Each number is 128 + 24 x the weight over its row's rms, rounded and kept within 0 to 255. Layers, rows and columns count from 0. The size above them is the row's rms in percent of the matrix's.

# layer 13 MLP down, 64x128, rms 0.427, rows 0-63, columns 32-63
size [137 102 102 102  78 101 101 113  87 101 122  92 107  87 103 100 109  96 105  99 100  85  95  92  95 100  95 112  91  97 111  95  86 101  98  95 113  91 105 102 138  93  88  93  99  93  87  93 100 112  98  92 101  93  95 116  85  88  97  96 105  97  99 105]
[[125 147 113 130 105 123  88 122 170 115 122 124 157 120 164 138 106  85  76 127 120 167 176 128  78 125 128 128 131  81 125 125]
 [144 106 136 132  88  96 136 115 134 150 166 152 116 130 136 148 123 124 117 118 149 151 116 129  97 121 117 108 131 156 121 143]
 [136 117  84 129 136 119 110 120 149 189 108 151  95 136 107 131 150 124 108 110 147 139 125 132 120 123 117 155  82 148 107 111]
 [119 125 163 123 143 128 150 102 105 143 138 110 163 131 124 104 130 101 113 117  81 161 102 162 134 152 136  95 159 117 128 124]
 [157 158 141 145  72 139 158 105 108 120 142 138 133 110 150 143 145 133  66 132 120 120 145 130 185 145  95 161 121 131  93 129]
 [141 116  95 177 137 163 150 135 138 155 137 150 113 149 135 158 116  93 106 165 103 156 160 143 141 105 145  95 126  73 142 141]
 [119  95 159 110 122 134 110 151 101 146 102 138 165 149 148 150 137 131 122 142 111  96 149 146 135 127 113 180 174 134 153  96]
 [137 109 159 114 141 123 113 139  99  94 141 115 148 125 122 144 118  94 133 126 146 153 143  64 140 160 116 129 108 142 108 158]
 [ 80 157 124 123 140 112  93 114 164 115  99 145 150 120 165  95 146 140 145 137 128 129 136 110 152 159 188  78 152 133 129  98]
 [144 158 114 120 151 139 150 147  96 118 201 131 150 135 124 132 139 108  89 108 103  80 108 144 122 172 134 193 124 108 166 152]
 [152 111 141 144 139 168 132 142  88 108 125 100 140 121  90 122 139 147 143 136 157 166 133 120 117 123 106 142 127  87 131 105]
 [163 154 103 119 131 154 125 161 147 115 140  90 127 116 144 108 156 116 111 150 112  95 124 116 134 150 119 134 120 112 123 136]
 [145 117 126 162 132 132 175 118 135 192 148 143  99 150 129 149  88 115 134  98 118 175 120 129 120 159 130 132 132 100 155 113]
 [103 148 127 176 145 125 116 105 135 102 111 137  73 111 116 119  65 137 148 106  76 138 142 135 112  75 118 127  98 156 122 127]
 [117 120 102  81 150 131 160 170 126 196 124 137  98 120 111 147 170 119 146 105 136 132  93 183 108 158 119  78 130 154 147 134]
 [152 109 143 131 116 139 143 159 135  82  96 116 173 152 149  79 195 144 134 136 152  95 143 106 109 128 122 142 149 127 132 108]
 [135 128  92 158 161 118  89  96 128 140  97 130 152 127 141 143 105 104 160 161 154  68 161 154 117  74 157 107 140  93 157 122]
 [136 121 137 128 145 136 134 167  98 114 162 128 131  89 148 122 118 160 152 161 122  86  98 141 127  81 135 146 131 110 143 159]
 [161  75 115 119 162 114 143 150 119  94 120  97  95 186 145 171 134  98 115 103 152 140 146 124 138 125 138 104 130 114 108 145]
 [172 114 136 116 171 120 166  92 132 153 166 113 142 157 128 157 122 131 142 160 109 112 119 143 142 145 143  99 128  92 167 132]
 [133 117 138 116 137 136 135 116 117  86 118 152 137 106 112 137 133 151 138 131 177 122 148 171 125 109 128 177 161 125 148  92]
 [ 96 128 144 138 108 154 113 118 107 117 128 102 150 109 141 123 138 148 145 120 113 186 113 159 120 158 108 149  83 187 115 115]
 [162 165 122 156 135 136 150 161 140 109 124 148 118 146 148 115 140 165 166 113 107 128 114  94 150 171 162  91 104  65 167  98]
 [109 128 142 142  96 145 119 162 145 134 145 120  71 156  92 108 133 108  93 112 179  96 118 139 128 123 129 118 139 122 118  95]
 [127 143 125 133 139 145 106 121  92 132 124 147 129 142 102  82 134  85 110 137 124 235 133 129  99 115  80 150 113 136 128 111]
 [110 136 146 122 123 161 125 120 176 155 129 159 151  98 174 127 147 139 108 131 110 137 138 115 116  88 159 122 124 134 135 168]
 [106 146 164 146 143  95 127 116 120 197 160 162 178 115 110 110 133 153 125 178 100 153 105 116 130 125 118 134 108 162 136 150]
 [113 144 110 130 118 161 129 119 172 134 144 143 115 131 164  98 162 135 145 183 112 162 155  80 146  84 137 139 107 151 117 108]
 [113 121 120 145 128  99 142 103  95  98 149 139 131 128 116 113 121 119 125 103 133  96  69 125 111 115  96 126 126 180 124 112]
 [ 82  77 125 134 130 145  99 130 137 131 103 163 138 139 118 107  98 132 125 124 140 144 123 171 111  72 135 108 124  92 122 120]
 [118 136 176 138 125 117 119 149 112  89 140 126  93 144 143 161 142 140 140 119 132 141 151 108 151 159 115 115 117 134 123 110]
 [166 137 120  65  90 151 106  91 151 142 130 128  88  90 149 131 138 131 150 146 117 125 167 116 117  91 136 156 142 179 131 160]
 [120 119 128 169 114 145 140 138 130 113 167 143 131 130 107  70 106 158 127 158 124 135 162 118 146 146 121 139 106 162  90 113]
 [190 209 124 127 100 129 127 122 145  69  75 161  94 144 170 128 119 133 151 127 141  79 127 123 146 103 153 126 125 122 136 153]
 [129  83 118 172 108  82 103  99 124 137 115 147 140 146  88 136 121 115 139 155 135 175 152  92 155 159 134 130 134 134 110 124]
 [151 109 131 120 109 155 126 117  96  92 114 115 159 138 116 124  81 106 161 110 143 136 143 105 115 139 122 123 137 131 186 131]
 [139 164  86 136 110 127 138 110 128 121 142 135 122 124 137 112 117 120 116 109 115 132 128  98 153 163 124 132 157 103 133 159]
 [179 117 144 131 106 118 143 122 115 160 163 129 128 132 116 151 108 156 106 126 103 170 142 130 136 122 106 138 121 136 113 129]
 [155 131 121 131 140 129 124 108 111 105 120 146 116 139 120 166 148 118  87 125 194 117 115 130 159 106 125 179 145 101 149 160]
 [109  79 116 121 112 161 182 137  83 109 153 141 146 123 134 172  78 119 127 113 165  89 132 122 110  85 119 116 147 121 130  96]
 [180 148 131 124 150  98 154 168 115 136 127 104 108 152 144  70 122 126 125 136 107 134 134 123 166 106 124 129 155 143 136 121]
 [ 73  50 132 115 148 112 157 109 139 145 126 125 115 120 150 144 130 127 164 106 186 129 135 140 169 105 133 165 108 129 153 136]
 [ 82 125 128 124 155 120 138 158 153 152 107 140 141 131  95 118 106 142  94 154 164 140  95 114 146 128 139  95 110 117 163 141]
 [127 136 159 138 123 122 110 130 123 133 160 165 142 131 130  91 107 148 138 132 141 125 135 112 135 126 130  82 102 107 128 118]
 [156 149 128 142 165 136 118 121  88 116 130  94 108 142  82 144 122 124 126 129 129 184 129 149 148 114 169 122 169 149 146 132]
 [104 157 101 114 136 133 136 117 151 153 115 115 100 204 123 130 134 129  95 107 142 137 144 101 126 118 145 130 126 184 124 153]
 [137 151 107 146 159 108 127 137 137 138 153 115  55 148 165 104 123 128 101 145 138 138  88  72 157  96 104 116 143 140 125 105]
 [114 147 130 107  68  81  99 125 157 143  72 106 118 120 120 120 115  75 140 144 161 124 120 125 137 143 110 147 134 122 120 107]
 [137 170 135 123 153 127 109  92 156 152 127 135 124 110  74 103 149 145 137 138 164 113 130 109 148 122 109 114 151 144 111 106]
 [ 93  89 117 102 133 150 141  90 115 158 112 147 136  96 186 144 134 125 122 114 139 157 154 123  88 127 114 170 105 147 105 186]
 [126 119 168 118 105 151 129 157 111 133 141 142 150 125  94 146 120 137 121  98  75 153 123 125 118 108 138 144  95 173 116 118]
 [127 162 141 111 125 142 139 154 125  95 125 120 106 141 156 120 152 129 107  86 104 154 125  67 122 148  73 118 107 143 142 124]
 [163 114 135 101 113 105 123 117 116  81  92 125 183 137 144 174 125 126 150 150 103  96 135 164 151 160 135 113 131 129  60  94]
 [ 68  96 139 123 160 136 144 148 147 122 109 133 107 142  92 137 162 108 139 151 133 141 145 146 125 149 131 121 147  86 197  84]
 [116 124 134 120 147 105 135 132 160 160 114 164 125 148 133 130 146 103  93 147  73 109  84 137  89 141 113  68 149 123 167 120]
 [137 136 125  97 115 139 115 168 135 125  97 116 113 170 117 139 137 122 116 126 104 153 130 120 138 126 137 113 137 124 134 134]
 [134 136 117 111 132 191 104 144 143 118 166  88 157 109 162 160 119 149 120 136 176 106 122  99 131 135 179 116 154 115 127 130]
 [103 179 131 117 157 119 114 128 151 129 120 145 157  97 133 128 135 142 133 102  62 102 105  87 146 149 140 124 106 131 113 136]
 [108 105 166 134  93 148 156 133 119  62 131 105 135 126 125 149 165 125 121 123 171 108 169 136 123 139 151 143 118 165 153 138]
 [135 160 147 114 125 123 110 158 132 126 121 127 167 105 116 136 137 110 143 151 138 117 112 123 105 110 134 132 113 115 112 129]
 [198  57 109 136 146 100 119 140  89 130 110 147 128 122 148 151  95 110  96 107 106 110 106 173  97 118 106 139 146 166  80 144]
 [ 78 120 114 121 114 124 105  82 106 107 138 119 118 111  92 123 108 140 152 141 157 121 142 179 159 155 134 105 144 107  86 109]
 [ 97 174  99 120 100 145 149 148  97 166 156 130  89 111 116 104 111 152 132 108  69 100 131 133 114 110 102 125 134 142 123 178]
 [118 115 130 127 122 128 111 140 144 116  98 101 101 127 113 138 142 101 147 127 114 105 155 151 112 120 151 108 172  95 133 134]]